Weights of a small transformer language model: 3886 steps.
Each number is 500 + 50 x the weight over its row's rms, rounded and kept within 0 to 999. Layers, rows and columns count from 0. Numbers have three digits each. The size before them is the row's rms in percent of the matrix's.

# layer 8 MLP down (transposed), 320x128, rms 0.203, rows 172-208, columns 0-127
099:437529394519445482499592457509495467544496521465591442466511432511412486518481494422523505433454537464459558484427500484422411487553538467445473513478440450484451510447487482514456566439505498463444641472537467391504494503584454488457388547509515564437492522484586491514504501490479511459495405446505436454562513563477496448384468512504517419530529512467495486450492589474554645573423
102:539523468602492434515484509504483535477452516537587480446566462498477557487625546541452477558509501499515509471600471475476390486444511575564512493530523491477479448504512578466532399491543539466575544444599512524441526504524472452472554567477405566570605472546495448485452532571497417529523525493493579460490578471439434443602460564521411518441471451580472494578460606540512451484441
096:485570432560562389515507520548435432577499512589495618548512510491454493487500489465502583443546572496569414483527547411444491445509566485500469388515548558532464559578467464531513503506553450545453399492505509552435552479523520470496427542493432472546561501602424540496496453462553480521557496525573443477590535473587424450487494442525546519477545451511499537430463419530532618511457
102:524469461470444505460452557500460565440475481468491466473514519450524435570396482596524507605475590505502500375517515534613490529580456433463565500494500509555472410530545439416556579546487423481485429542443570515500506490497458517548562528487548502527425451515454578466454491500496527450517552449443543435526503454536487552380479542342488486507439537511475495426530526570492493407567
101:524490624569465522572424453515429497538489527620450553540425534503494521498429521561505469471612576394529503513565520539549516497541516470506476563610516470388437457505538522530527503460523478487401383495485430492501453476593433475473494553476453450518364504516465507520525475515512495500594568584537484463365487532568493518414530499410499558473522479536491484540534515517497529503469
096:478489452600550424409486476534471447486474569479478579486515526492481544579411550501483393550471490472494533575452476502523484612418471484512549533605514609528571531531550515559543451525465502524503545537428444429533502611528454497510606599471506464493564474512408544425442508541505465487456470510490482534583493489455487474442510399505539592532472511507625452537507405490547448497485
111:528521465527448503513485550567521537558557473583488465487502412463456496564465495539547450553535455533456462564425432507501437555459448611485499482366446555443474493495477472330463526571509438544436483508527508472526499522504537522543424480459416506524490535507599494483495505515577566466438576547460478489504483506488510626507576517508646559466448510500472462468434489405501419566560
086:472497404541476557555471527512402457491484583544473398606579482526524597489528453530550470497577504471509479457530469434372490517436466484500494535415531461489513522558529548499456433503508466479470469527515658537483428539480505540568513489520486508539461566450411551579500516501527506422486505461515531509425560542490572406549510540418470484556522476512558410569453467413511532606581
113:469578538487528540435533538596466466517477531479535491525606499555449472560534507487554538539536426477567509470471509539531466493455438504538473369509525414433511473459493494384492447447611549491470486409538511508455462460581435404515597473457399487512440497450513472449460463539515463487533487495423544487543580409524557496461551380550516467455428500555542445604500500512530598513441
092:460483445480497483499558571539514557521448448515596584365551586562472462557430492518479482461403493446548460491546476431476476590553486491440506428464525422455608500449524440431583522556549449562515491497430437436560536458529493436448514526531471484528476522529519526486436530524428438503446474496470548518588442431536507618404542457514462557442527562441470583519475566540555531512471
100:502558513588503573527533455496463574466477541491496614609535531497465503463441507494523440519506572593388558442520489485403513496564578491482490510430470511433531475474494470465425540485484450519493446516569478584444484518399554466496431488557490482459509559482466514527474505435454483528552517589459489434492537510558384553414389502503572491536582525581442372555457515560481442463455
110:528473566524456468519554570508564475491511501588557414516486518562521434446538491520544406469379564428516546541401538491417371549505479547504522505489540531513446515454599461525510453515429501575418493485387490496513518537541518500586512452439507510482490562449571511445567532536575498413484473567528408482503436551526529491485439425600545549593538497574474546536472511539567437525481
101:526419555521435467546500485435451476545580443481483552433424599439537403549499564541542421450421492519455525521479607468491539469529468543521495514521475436535523525502511481455575534531497527572461515600463451501514420544545513509473518483518515436472419516456568525480606601540500366501507472566550455606460489471562470474419520467442513467568442530535560469432486517416482604542558
093:507489521478560477462382509482509497584542477482506558567532436488527657413496469446410501532479540493485507560494491517495512485512453440461493470519537502427440412473532503510465429483441454439580585492501482453474461542481498509510561434523500431490444585461625399530441459521605545569609504446504450501442484543510605542475461486496515525506436397498476460541508453476496621442431
101:558566558547562473519487441468559390520525473576458415508539565555466499587556456511411510435489516568557438535501485467525432477542533404522477460397454456477497523489451467467567428476505550501540553555501513508484538498579440507494535452505380471507535542502508484521514443576497434607467516393437508488611568527478413386512475461588519482504469558547501532510591541538522418533532
096:493493531660544570510589501481518488449479432595454537489503522516468491572532520483461497517544515523412519477547501566539470467477512541518506492438535513644340455454430437532523511510489592491447513524496564569594549532559433458536415439491597528472543539483427474533537521549559522436518450484434563511557526489487448546538494472512448550499532515448454478461506456431407402559458
094:502465492407549426478433541427510483425575558504570463534508465494601434498560474461498470466514532460507476415517474501471489502435491528582553514550513518530327412533503495509511506495570545465473546552510491542579451612541455561581377502430495456513477438496459493455446589436543412453505529459448525537503464470583475395538463496439454471470434512517476508452432444496487502455599
090:542420402590556510577500470549568494598509495512622471510535545450484485432541526495525567557477545538483542488460535565484529482486590557416562544577533574492441429554558495438508499488540480563372543590508440468475454503545557530491519576481473509496464471539542537503467505490491600526522516486423376471458466509510509525419535528598539467545497452553560533540404510523485471409418
101:558448491490476518507554441471502472516484522457476463493460493409452452585436541466476579553463450430466455444462563481495479504464483480486484516481445576525556580527501526463505485513584479425488494526479515497381471462429521561531562477365466437451544447540538497617458423446638449488507460522561463540510527416571537577429453556498581513481442561408432492551393546441460487456506
089:499559512580519580586520605599491505446498469623399511534551493570528482454423600470511481575512529649502520491529465515445433510501515507535471524578539451510522477441458503498524589422459550408505510478470484445493620548551482458494554532419555476402455471562501488473504535551523547513469469472475551453543487592496537513516498514427407546537533586433500566516481448497462438527461
086:540507502450566549540451454483561516651439546448499453592415507541425497518504528507438442538485567468555626487483499514491468467508428520432518443588518470479518456536558493537517424477510534444421510512445555450463508496585510439513624451540520446556450560595501493495479541495577505441553534513514497546477484479446490503425481501549386441523441546555355540549517554465487436465546
101:478477456535560579478525476555548487478455620549399541512476493501479539537584492620511457547465561555462593492507470531551570534561477517403463488478540459467489514586503477429425523509397506473555439500485586511530483539444489459481439547532541583568418539455604477485495472535514526406487387573512572472537485406408504516509427479523426496525590450479454522478509533565521456526553
090:487468422476418537512484592490426531575520547451497492423489580471556430563514478477449544484413475619412556478488489529569522523600427488524539416496488444465504524504493562449611542519449522474493556519549513485470469551490453550443501562463391520442506435573532553457559471440485522464475504514549531542483457414463543604455541521481552600485470534457520448587558481547453381504552
105:503570444521616469498493571552555559495478616486518504478517370486460475443603509529475497541490577541441556479466501498568549505457479511507517526567545480502492549521462479532465439479470494495565544595579413503496611547328492469443524546524520446438458525534523499495529552583537574511471578509493480447593451427446485422495555482468398462443462514576554503480491472539550527560532
104:464588583467458477405513531468492519533473549468472428593508500490492479432447514478574586457564558420564524529493485459470491491481428509474541521479490537530415533436545532478503574471546522452511468534406537505556468470541460478517581509518546487454423460433604380582477404543570493486488389477466519535520511631544483451551452446489513434544518490614589402457464512536535522501541
103:584503475473506454475573517456583499502435472483478579568544555505492571524519563545500515548431476569469559441513511446422581436482495594471480490616508428488472532527457486551484466471512517638502532424433492508347442445582475497523495541496474518460541551468499552474443422533493498457526427574453572518444477493441562449474465508459480565519590505594497535518486537536487606585578
098:538449489557462524483451483487547513575540535499516455407431587448482494376592468546542528487563539529438530493464508535502554567411490615490556442443558408483452472497540569560389527489426510491435519471402450445473447462588539468513492536523523500467469544487539494513379531442470396464432517474546491575400461545512464571514531538511526526523426491498585486473457453499422423518501
097:475491483504536533504440584530434474472483545472572564639500602581466503456482552487484434476491521516509477473483460471439437608564464524522516466612533494498481490459540482536441395369551515417480507550487511527484468515486480525510422549469423558517591413494492503519530466438517445551510498572474588529556466547542502514487445523618465485457434582428513519505467477531416383428437
103:555625501462468548413473454552475411403401528565460535441532520562468444457452475442519437549443494478431509511489503495482461526542507455497457483543488581473569561554615552429509491511436443569448533447498425496462487495493498532522622507552460453426548527518550508555564546431575452506448447526497447525520488488431428609391498486483490445531431440449473445491504514604478529534455
097:494523447544432517416495511507458515477558375577534464436489568548437485486610450492417528586530426550545487517427417538414517463499568521489425570531433583546496499571522522461448512476439455521479485517464454487449475440562566493490440510500521496493642582405516479544561480510441516454475493466517489503542443439509583585576436510446541464476460458423438481446471392526531522524484
083:546552504558447432543510472533436514474477513473497498692572546460519502391539475432477650466503489477490553482553525427408502483493456505587497524545428496492456515535530508503499496456507495501500536493532561513510471577498531523535488516455498529532497490518527496585489441479481538494568494541554453547485472587548482289524465541463484565525528479459647492516507455505470629500546
103:505584475395422515431525502521509492454519533513546524508465595499474512503445505622483448499568525441440554486491498519472382576515471446567579405458630448551591478407493577587519485518542458499446470447471450504556500536610479533456423586497536467531506486584456438497487517500574546470463436463498443539534454557500501566441486500583486437436489560443483523523503460548546573473529
095:490511488488511500555512515454468445444491493545478588495554495447593494516480538466385449416436467560519527630481468486459503446506614437443466388440499446399504492525497493512464454505390486441519477520451454450395427498426487515525495521426551535491372512562615459536573469548551514568541519529472506437479393427577560535480495548530562479528463455502514505512540566499554503483533
089:437522454486526544457567589597488516618465530478530485617541486514491515451495454489500535488522492435445586464480520495424470446528458494551531466449477413511448602622494466451528531527502561492490516524413564500524449485454474600533575508550583526540466431503513537473492497483527550515509499459454503368504529493501474341451467546477458438613501457440490569482464472518412603518514
107:459512417484519499462505476520515529431471487587432463534522466570556523546505455510438455449474415490521540537433500508443438490605506436471453485491490540529450545440440452500458432514456428590489508543448579481455556447467521442574429454439477542467496523536523530454489583568495580448519502510508522486501471443532576448393453501591505503557540651525561506567537556590526362588492
094:570435500511593536505558546590502515465504452549506490464392498511519521489532426509472410532480551526540575475509463625521392544490520539531483514447540490601437496497510440484475550448550538408512542473569504571504573576519451518570472504449455400551478466540492498433441493522521511549471487497526459536492508430476386595447486469555510440474427419469387524488587467534383430519482
105:454424537472537441546448509452461510534501477547454579489493482480514543499473531510479470543447524534473371454430455420595516521401502506564540423446519540450537473485523599433602485514477517525423484441561463566542471458461538498543519518546496426481509537488567471371398426492457522522479521513482450501453568432512499443536446488603480570565571472432470444529591513541419520395571
# layer 8 MLP gate, 320x128, rms 0.201, rows 173-208, columns 0-127
097:488465491505509575503493563479537539550565505536464450492506571523497534527474532564598407595541497494496526439467463534466509514654518459608456510505461515506537465493451539509458522470499507496483466432491529514536405587510478473501540554555442528561452469566450623562571447404579397431448523497399478458449542507504433579554462526531467523477524436577465531414455512376497535528453
099:523513450514485504488469545437461486523525502481387521450495528547416459481451507534492532511499605543490512602411467560544459563517576530420442407565488587491434593516468478363498501485496502489600461526481528548393444460519513403476452486463439476429457522493528494574550605493453444524538517560502543518502477546406519514398443556535418409520522463468468589558523483517517516539556
101:502596473442626481483458541512467523556526613453472428544401495487589514592468493500524422496429452578503507468571559511476552451511452613449458450517456395494469547569510476466472445559560499536560421421517502508611506569532442582505515479566514530529493518489600521500543509500528564548491437447472510492444503584478539467440554509577472477446544459554475526552551542421491544558451
098:503497480515563541514474449580619546541507404535502480551472512570557363506469387558584496519536451467589581495451504527535491523532570517450417425480581545477345506568450529479576517525493547533512631547499540497425524506513452373525513546553496519485491555469489548498412589550521470530453549503444466462451530543481497493507461502540528508493515542462430499468537468566556499473441
102:527473538518522521497467556482561576409480584567565453535533442540538541512464450455535493564481481546492427472504466504470473547493542516403452454498533559566538475548525504530551472515517548381454546555497521465457408512406538483546524539532500532380362585590510428476457549533525482521495477513535469491529542548476504596412533470604581506443481456527612573506559380502445525509511
110:498540583555412437394511482449427515562418525547469460455481534478480458428491532504530481444478446510455522502587502413559526539449550491533485566555506512582603484517560540502560461590582536517470397507557475403535385405591496519561456590499507484477533585471491452463546442434484491460524511487595482479488462600509506566469486463622490516454566498497522473477467488465536434495460
097:522469522542392543555435498446474470426401420510475543579540545492462408521594494440507478417511489550481480535570536491491436514490556456508519471538451514489481505468623556487426569437490620414447483532437498517419438433503503457508485461559406470400521604581510535484508509441542480537487529514393450533560492543476489532446492583472514521535514507507422468591527558538444486501414
094:632476483508480380498495461529407448410531495540579524589496500470474518530474510468486444425410456545431505457506488545484432544548528564412495472549464439521459502531513560438481523543501608516491496520528487460486466617566585494485398503636566547502526583501485455545447515418503625506566399504449515484513520474536539539458511449511454526516508476428549490468447494566482482554566
102:473445482420429470550510444574432525519505453521516658579593601523511467506512451484503560564571553469563486387427517493524535452508590480464511444587449383452481521483502575466530481468526526518514519564494507580548579540448552478502471507516394443498566508547520531477525473513471443442432575479465482530557543513408489514446499516509415400548462560478530456507567472580503496562490
097:523627527541414549513462528534490568476517440444468545364475475438390499435472528482523497501542445387509439465497470510488495460497516454606566627482563539566523462494523401475461612441496506489542548486476494464406491490404488423486523499505494465554567500532437481487489496544471391445482501515420451475572480481478522500567495489486576502551449503514457516476582389552593513509483
106:581499490499452463547529545520469579477526534514516612444454428462459472444535450464511495539494479510446545580522561474502403429455457469465519614417587490484464496524431472427504469515530515443511614456437452494446570431501524563483542500416576449576603473511440534514497470494495389525476547556608516548548525525532542434564564538529455490570559489420494477534453524556399474521433
102:498487488510559439525453459525484577517544483476567550577476470558495527518554537574525471425464406508505534513541505469526432480488471447441587475533527427571516520352448523566476568559494553534475469515494520479404472430510510539414438545511532530563516516560578516508529505502476546507495464511561415493625490684575462527419511412426510545558476559395509493544539465492454501458475
095:512437489530378507501556474497484482494470453552536558484541495537567562416509543500479534540420417446489487547474508556447443515420515520455557478536439524511505479564437469468521493560404525502535531480529528513496457583508389535432557353535420408565535554393505480489524481518448420602516467448481486511495489495572641507547528556471373496434376478472487505493492509521506486472477
107:481488471530510410521574527518500494503491502449421569488554672490514556554441454382578528506509466540587481626509546454488534459514497475548508502555543460493512618499437449384501481543512411404497490467542539494482477518555465512483462612470501485428543475407465559587519541422493535610427556526494532526455567479449466490472529500507499456488453524519485541591526484442528463564529
099:525469401511467511547463560507497513564459483458515497490566327398462445516429575480539554507554413488454463487435448433589387426504419463513567477472533471443511444439499493403546534548478515545420507453438557512497512503554548578500540497623489431509472427519504493506512540508531502409435483519550484498482417478494496418516412519493404491455575485586482559469518524478512506530547
096:475462470558481460464551574463658505494424549543533441496534414543587449467518442456577487533473463592569475426490476441538491458571521541465531461504538507441510528462453629531508524577513461456402559506538473440492491465491566451492545458490465438461473472523455546450525537454483527472468504514370570403481530493586547464410533500486413487513571574492485553446430495519533566470584
094:510443554467561517493523628501517477440514410414506426555497583473497514473499509376437465558585466501489470568503489525493543477479485528531525453558574494460466464537499499465556532398470546487506418461481535573441561431538552457524473446549493523483546489494476417472527534550514487532528448546362455547526493528503578589386474545556577416548564506422467478419396466438464469498555
102:522459461495548539404589578472462475559554465455456515475602491432424430528502500578523601476436483514516450422457527517366507502462462495522504558523494549507498459621468497547534568540560565507518599611497460468462466468422572420484478504436489511459580562522538497539532513462536511483450524512470419514495569513406555528423490521524587581533607542475508468507418470502470497500427
095:464469480444502452562500592416494587581471448582532590489466471473497427461480535507474532583535596536449466592561569507474464521474410434522498471532446421486452450508487497479594494476555419384554420542474516520546424468434528588501446467486523500497438503511587493509530569550589529484547478472439500399494539469548529527564458526448521398479536464496456518485529459582448447564426
107:494497441520513485594566487443593513567572535530454457481401594380501525484541530440514635553509505552468454517444432475484469435507558518567629416437457541521446486551440497490456499433464488535580511505477521458454537463595511569575523482476511476541482533484508466471438438356472553485480456492539509458557422497498499615483515385479502476473439535450457512528503458515471509450544
098:587515457506508447479585459510537466571405537419463482439548516494430442515453489428492480511482618432487582500539540496506470511406565469607512551447479444545496513519562446487402551547560523497608543549469542530464461547410404540503449462494609507448499535645481457496579548581505528526515501482447529466525543572473583472557451529516494501487499512479547453537588476467478494532588
096:451608432458534430492557565506448539453540473464535518582496495533502498485517466577500563460483513459535535504451492479500379420470529472530535455541603538533502531550501500531591480512496501468489571383428514568527511514493493546441536514393564504474552649483525551429590475485423486389518524469448414513578554609455542517455539508560586494434553471539494464541568541518523519446512
100:476465429545508576571506508545394381469524445495477500472557370491484549481523533501444491513484436542552508475464367484476403559487496489477618552591508417604468552493475568498502479489551526479524551542519474477463438510470481494560466579589537487498549536575561545427496539504447472445538464530558538487443535477475491544474406417587449494589558524463530464494500485508454451545392
105:542452438407441412446615487472489538513458538432536493619513453503492421506497493501521529561520511594436485468543467461476436382508428493512486490492451513410471417547499553444501537492496508466535437636422488565547474520514556440486441440512493536541588573476643503408532488516505538487515531506486548548441539587518572543511416487535567456477485501579526471554429531451475456513501
102:605464553496520541605414489501419461549447588457446524539411569452521542555456533509553459482472488524437554510524481546501522520524374465423547506494464456546434548552471508528516490526490467542482481471573497529483594401447473478510510425456479455400483539532533499417514517432497458456537411451435540459476545455525544571413495522394470506486518447489579437414428533510509595470602
097:579470522505520542449576541438525561545644527530483500540558505488519572449482518489450521498472457594421439435512473443457525482608442450541558503549480426495547483522508541577467508497566528473573489538431459638538526461505480492502557496493508611517540498540481499596549490547563571405537528538421431463362510505490490521450541452561478543495461472551543423469551439564546450484445
106:495505501473458433429502534472547615550378457542510545439500506449525487497534484555451428606497469517421541435548451556436546499531479517544458454544460509519512513431607398473512580486470444606408467523578465406450521554490535567556421353496544545531538521482507440498495522561476496554469450501570438534589502566455509460523512505534564448519451470481498451536403529508459523544468
106:607613399443540345508490513514575427575460413553473527478558484582480536540574595496459482463529518470561412560566497526475576566519507530545528518459486546543543449535517641520494504484550523477515442572552514463551489484573479514519453484538521494532498516438416534487510577529488551464498489493432522488515455513385551572451476462415488464431411500502479407493466536497532530468484
097:514495512447496479549523491408487555556480511523402555396420465568420465465512463406508438521520475619633547501478390529573556421520455487466564530494515489489510502500470424490496515628488501445475511512433447501461456600613544527464485545471474476603542474554574444495471543497438501598483486538429505574525473530450478527450435503449552473525507445559565559444530506448456522487511
102:552571408453507521419526519536468440478483533507463494557595525518479407453485556530506616488546503525600465517551503485556467454533435478512478461536577563472500481497533576426483449538508485395478473498515527545479442537536602507459485449487530482375579433530594475542492614519492493578567574446493499558464586570443478474475470554485590481521534566453546500485448447559422416560464
101:509516512540464495543461544444567502544446483481482497442534473508581494517535401495500558505500540544483493508554486541555591474418504467505584565505521414552491478464494541322500464451473522464495437455505508425534466512424531430357523416563508534461556611530522563550492461502559473551463495476563433474481419477407609548409510546612535464479501491541540574522521492470492538585481
100:552514567493518471504500488416524600508560411437455657509501395460528469465472549516475524481512468526414455479470500531479511530449552431546549473480536580493445519529424602497486458580383479485498530558464501472551489639478484461497569546492394545483452508585542470498614504459467513543466518492458476486443415527519542506598559534531476419510452461521480474532503388554452463500552
104:559575578472533549454506419468448522608446482508563562487468446504559441473404543548445588464471589482481524457542533525490472488517474431437576429512561482531531408581518410470473516525517458558523474567459468537491477495543463558454542465531479517390533474548504454503495617453574478500524440541452476558508520545527484459372548558448522551490535434553431509521467486581427564608529
099:444463588447472503521516509559546515506464563423556488547472461520529465565550491575516486398425469556567531436433509495465389470503578573490447469473463471414431500502439488511500413546496551513457571458464577486479523496533517580518621493554412509477452594447444528451462497444504481585522572480555434494573538496521537515607472473531520445422475517373417506425439478491505520522561
105:477482436460513511520535458500544502508470521480472516584540477466524489569407410404497486564527515525517434618489575515522531434514523525558593512626603569400492469538497533440542524573516534454532489509543455477527487560411521473543495526459510517462614487426579552503558543532496570474554569550512441596537464627525576410580445526551491477427473504500512506568476501487512559495568
103:561397505574620448520507491483374463463420492447522540592470474422531463451420582508512482465482508523462452545478489510472514464456524514485494516489575450458565517546393515532500475472485517499531536484494506440461466525501455555530453464444509457515536573598486478555501516490418590508444495593430477526495422486597424582446602588550515410519585478488507585412568531541450489542493
# layer 8 MLP up, 320x128, rms 0.216, rows 173-208, columns 0-127
109:582482492528426519511429513517453510483540439501515432462354433539528455491629536569522463490474507490552433536446530520411462455485497552538523480467515447572478431558602569488497467597488497477470411516512521534442544344497476514491574485413432499484573485535503454473568448369432510535529520477567514531557411570447527519578529469440520522422494494505503556467478474523494519434473
099:375507454518544562452580490561424466523542533493479455511470514538448567493406507489556527498525547538498441527538523469522541492516476556513468497492475519505531480502523510546433481466589495492465429513405552490556552423351576466566544512588512519514430429561490532566434511487385450506574488361389502610462550540503443446536554480539455497468520446456422457482552508514491550509414
100:458551477479520486511576593562518452467487498536562437532448576500465473447495554468532508526488484471352539417430484512579537545546417490548470395545449432487402480532487423494474530546509505476474482471498434458542495502418487443449505506496510497521485443528550374505571453423561560432519443574480485465447556659546434455525479420498445488559540536566499488455523489610546470484465
097:536544465523512508474487496452492494487477506457479479559516593448545549476509531490455508491475414478514517483439440544476477550499371566452503608416574441562634498483432439520598449416511484534529462557486381492494451358423592407469479565424480496429506422543395422451496488503464521421525476427498495499480444465558451539407488483487494509492524446469568519463515509516512526482531
099:510481551530452530547543518472449431547425408461451503414485545454474478555612435508580501524503503494575393502409542569431429487549521478505544496502426487453502497575438440440562491472535559438518556498439480535523498524558471464545446437417499491493493412526498500413492443511471506517563489460491579479440462523398423467527545410504491586520480438442524573438641518486482551463417
113:481547463547488494546539479574560469521400460529529392406502505529503541596478434504499501523560484488488510591600434549495539533521512378507503497502536543432473535549584452502490491445517507510477472535508569618464474494488446534420515432492468575558462559464557536477507447516455547490538508553623484449462505469471526530441421486462551465592442419447521635541579492392463484460553
088:529496561534437488567450509498538557452456574530439384552441434523532472456433420482467574497527462548611481529496533575453524481479474466483515534431528394549575499468482497482426542520504531495519459458500528511517464525460571499511545555484502487461502519588493515446430524579542526585553473468608490484421518462446458507627513541576472444475607444595510567477418425477393518439444
112:373464566587548518488539506533540469457457498453532584473512541494498470492530534505488568412491519504412576522382464458474478512550484414549527473508443465540502457477471411547558535443536568535530447494435388446465416535501542564510448534457509478588563509490552543485571420515489567473449462507495496383530481535548442486485489526508485547684506428474468509550535478554457452421446
098:563561570493549538473500506527429493527486368521561589433527487463532447483488552562449456568509493506415497420557528581480443512577516504588479525594553481557500472455532466412490506459429592554580466467489499431524563532516533496545494487560473549505436565483577432476542421498463511565488520556400503626551436513521532549476422538515496537395524509499525481593505532469525387486475
096:518498616507475485545521603512583522430457501569502523485481464588555415465534479462494548448471446500555458482491524422487508508455530486519570640495568457499441570527477476448516549548561533542593457461447454582482513447460470533559497420585451432497540578579474526403468496506470457597556539530472507526378422503585421500528499533541571464495488564551547480499509492559555475411512
106:541503533564425557487530525460498486425533516523400530494503587417557385469530530562522465477517467562523577494508408500453489557509582492517507530461442626490410440503565502538481532493516476478454476427538516482492654534509577502501399535467555437521499508582476484600567419520439501416572509580499517468479468550479535507466562629490463546549479520550510491450543533496424496560547
098:502536488487552505514517532513524510507429609417530413511446500493522527465519539434400455381481500497400562537506482488530549532459500553417434531540429452501510464524484421421476502413525489506474486553578509501384558547529333527457517486509488503545483505542465587542484433489410455509508472471473505531552378407569478465504400516479548458557509487558539536473457437535516605501555
104:527446450561464426503505493505464418437460499526524538534415481555479482472513513497512622555480478489495439429465534530463447536517560529452485464516377446516503496474463471542458548504491532603534519479391540478512505448525371528427491448566372464515491509422507491536499430407477427585515492451496508679534523493555551506538445580453455516522381532559478539498536570512488458502473
099:431455555485543437467515532545510544555517431482544504616500521469432473533588486483516477531481571567499555501501477477494431481546477570442464500518465545504567454483533541581495455522502391406463566557450553420472461503500547513440588616470493452432498511497481541491589495478568506587582514578547497556552623450488423500602462470570476511417521475420459525444477472458446396511519
090:503621490368462474532452466580466550474597513476545529532464558504463478505491530480467487482458550552566478453516453479441480496485554570541607480477490399556504565501490458504495489482463591544493584488427584579469491583512426531447454609519469554501442474485485546459490457528567464456498387406527602432482462531477524558610479461534464541490482416522553455554489444461562525476437
101:412531448464560482472450518496503594439544419559504473494438487461570492500531552650482442506503535416566504465542382464520509547457588399540426473543544406574465525548428548384537522508463560427479529484571494525538481568485556527449487537474465418445582543519478392450511454530512507483490380497497511482467515484489552407497499459513493469474469443500530551472575544472458433538477
088:501505561506387538489478533447510568483477486515470573589573502509504509492469495525475525496488448539452422534540445435529437515384513591457565601506523519525512480523417534518458473508487564505603534379624499487536457489467472456563473577474548489401535468559635475529512450541514562551452565596517604508519475435509472497529466542447519545490508611551478451456472470514473475419565
099:487483479525455529504538379398455461496557503549474464489591496466488570521555520497444344574558455448433490384499463472427475544452556471440541480540510544558498547483552501570508488474472473509566578513470495569486411445521465449537611569519522448409546554472520482563516420452514492477560544516560453536465427518473522504402424483417411520481562494480586578512475442493545485503496
086:460561506488439530411483471479456539550433470499439449515459527457487574555417479479521621497503552471560580531485493477577435485466458572475574389462503457530547522466515465511480499417537472558528475570485492519423433494477487558468401555580534509545477455434529546527458562560519437580541483661513473493501514574491555448512528511624565455508464492557538439460538476500542426426581
109:477374497485508488462535535497497460576519617558516489483429421511493530491567457485578535490514415533507600531452411443489439535602451431440478454522520584398576505446583439441470499480426393492537504588476481446392485455547457475559527483522557498484480544517465395456483490570500569398453530547506463492482492483473470543561466404444526496513451587501484499479441504545474493469459
099:546523533594497477469544530497481376559465554435531502522440600502480413561470506530491523532526572426517574519370427499505440510494443574564449522459426512486503586551513568533434529466523504498589484456424525492450503580483422563544504436493491462458482521530540560500563527427526475476539526511596495368518506524484512479494510603551485566463577540527487471426565566601538540558546
094:492467476485493518495562536528491443545501392518503504506543590476511504552474589438452412533514444536429535442391477558466479499520502481441539528458504404582432497451561417468523570516519381477467457489522523500382546521523352511472571508402486442490586498457512530486459438485465440537416518497457524437525581474565544567466559459426490505547427509523469421458495539442564574510540
096:503503449496535497533483435504559444487646436428525444547497493458542459466476483521547454399530500512561484531571432448425450572498529480473500621613450548426519583509413484588525565366602489414477495519515567463482477558483499451446579519464543499432528595550569472503445478547538435489491464538479465537525518487441538519532621473480568466530436476518526469544522524483521529539469
111:467536586420553545509537490545548511465569550506521547508557540508543549481637517434445457419462481529503535527486583506552462529539474475512587475557506471441496471385544521486513510477476458484593403434492523515539519551496460496393516542496609549639559555472472458455493491559497542471524452552521490484605459577521524436472499499561588513516425628465506546434482569529421545520500
102:525469426463441500463527544499584447375452462519487527532531505490591398469514489535495580536498580554534472556561502496502502514447585503495537475436536542526469460518554427526443529576417479490532476509321441460586587509506464555543481468528470547529457538496452554537614461440504453512551479496506558522479447514522528528556542524454480469480573504485410616455420460443382475534478
100:458463560525510455510441447459539464576483561486423452522469423453464548501537466432555515519471497579457495504367501491428562569344607535500507448560449567543509479497519489556551496541459555390465448498497563589464519519464508549454432527461500477520396534451474506504500632466404527404547521538525433586506499434541454446533476549488511488447487529493459542517505602472515527458464
096:503444514590500559458519481555508513434521529452487544521532563520469557580449464547543411416423463550528428421462491431575363565495536501494535463488515505537515519548529428530519520496426543528554473508445470443535525532507445446513465564501476447475549482440584461415519524580506524454450509567469492600444547433507575413468581454560505545457540477590538486556477410403439451563425
101:489554524514463549438536508539501509428476498536425419520562487530544466422508524509525534539534522526536481477467484525433507587407398459499544595499515500494477533537465502426416454538494582500567490574457508612463493443534521517465470491568547629405436459483502538551544472517497522569522595542542483450499617390501432467441481530524609395500582514527486490521440549479401508497422
098:487568479457533540564452422448571456487521515510480444524504493450516514526501511492545495554552503546554470498400603593450517523520542623631504453434510485554541477516477545469455519468500497497565531499498474421412419504558521410456549528458495460553498388492465519487502575462532557411523511499550443526495484499462492536555410563406571376476544568452490562437439460421548520574571
100:569476477510524543455538504444588491515483530480493506512619536460509466445456489493512646516562567492480494524416475495469471509522441418559498478466498523535464533447595552471512469512534548416444508487485508499508464538451509553546513401505370434447525544501652429502556666487591497484460448453545547513522568541342422511487467507469511518485478499557483543508497534496490533575501
100:490418426601462513563460484463498504492552500573544578465477401585589551436584453593465521397511513542434560466525461549488477495520492509476432630512484591486527529568561523454479520556470515472560489514492430570587550508532557478559470466480515472524503504462472482483510399459521497433485517536461520424514612539534575534448559413543510500488473464398536463511469537449518520371528
099:488511547535456559472614491356517515500511518497406522490493547449615623512584533528397479591467446575518511496456498457466426512485544519444429522464450535471536519511480463508541510458454448470522464435381598462534435455537478470540565504506448526585558519530484462523489530454529485516477458475542562434562482468494521568445491513476572444513505461518408580550549505512338502480481
110:434588534496575516544506426422447550558517557465468507555455468464507425533474449547509605541528583504458484445501492474455510433497425498496496457521505456535439500596538560491473548578594438535458436597436508514528437572483552497578501469504520456427565465514511479502477438487461500441562438568408487509534566510498458427405550506530546540543489432485513518443473577568341572450507
105:462436564491552506447471538555570407506516552350576494428552474498467529509469575453494518604488525385430494550504564473501407502461481569522483533488580539498439515473509528580531473431492446503430525502442528451613569492394492478511530502497488517500437579443547503553466508471532488447488543463583508475531492592541584437553586545578454581452465491501468504423524493460459515489593
095:507437499456528450529541514481545595483514475426521501449552540374468556513498518508418424522550521515492555399580498487556491538547495439513481500392523562511505499516505444470444466506528319491479515454529476469464548607358442453555522497515473478428515596476427450416448476531530486480504532521553413396468566479502537482498488506421510561531485388536423531509460545493469508545528
106:561536534441482461489455447378501511518458398523519446548569511498545443502509597517611524547446550505470502484496557450443496439501496567433440524423521483493491589468479503587444502551500489522539545526524495453500486427472493550501452511520502517548346434603506534529421486444517488538524516548526570528421594555467495565491527489482468513487607546488386425452645528521486498525571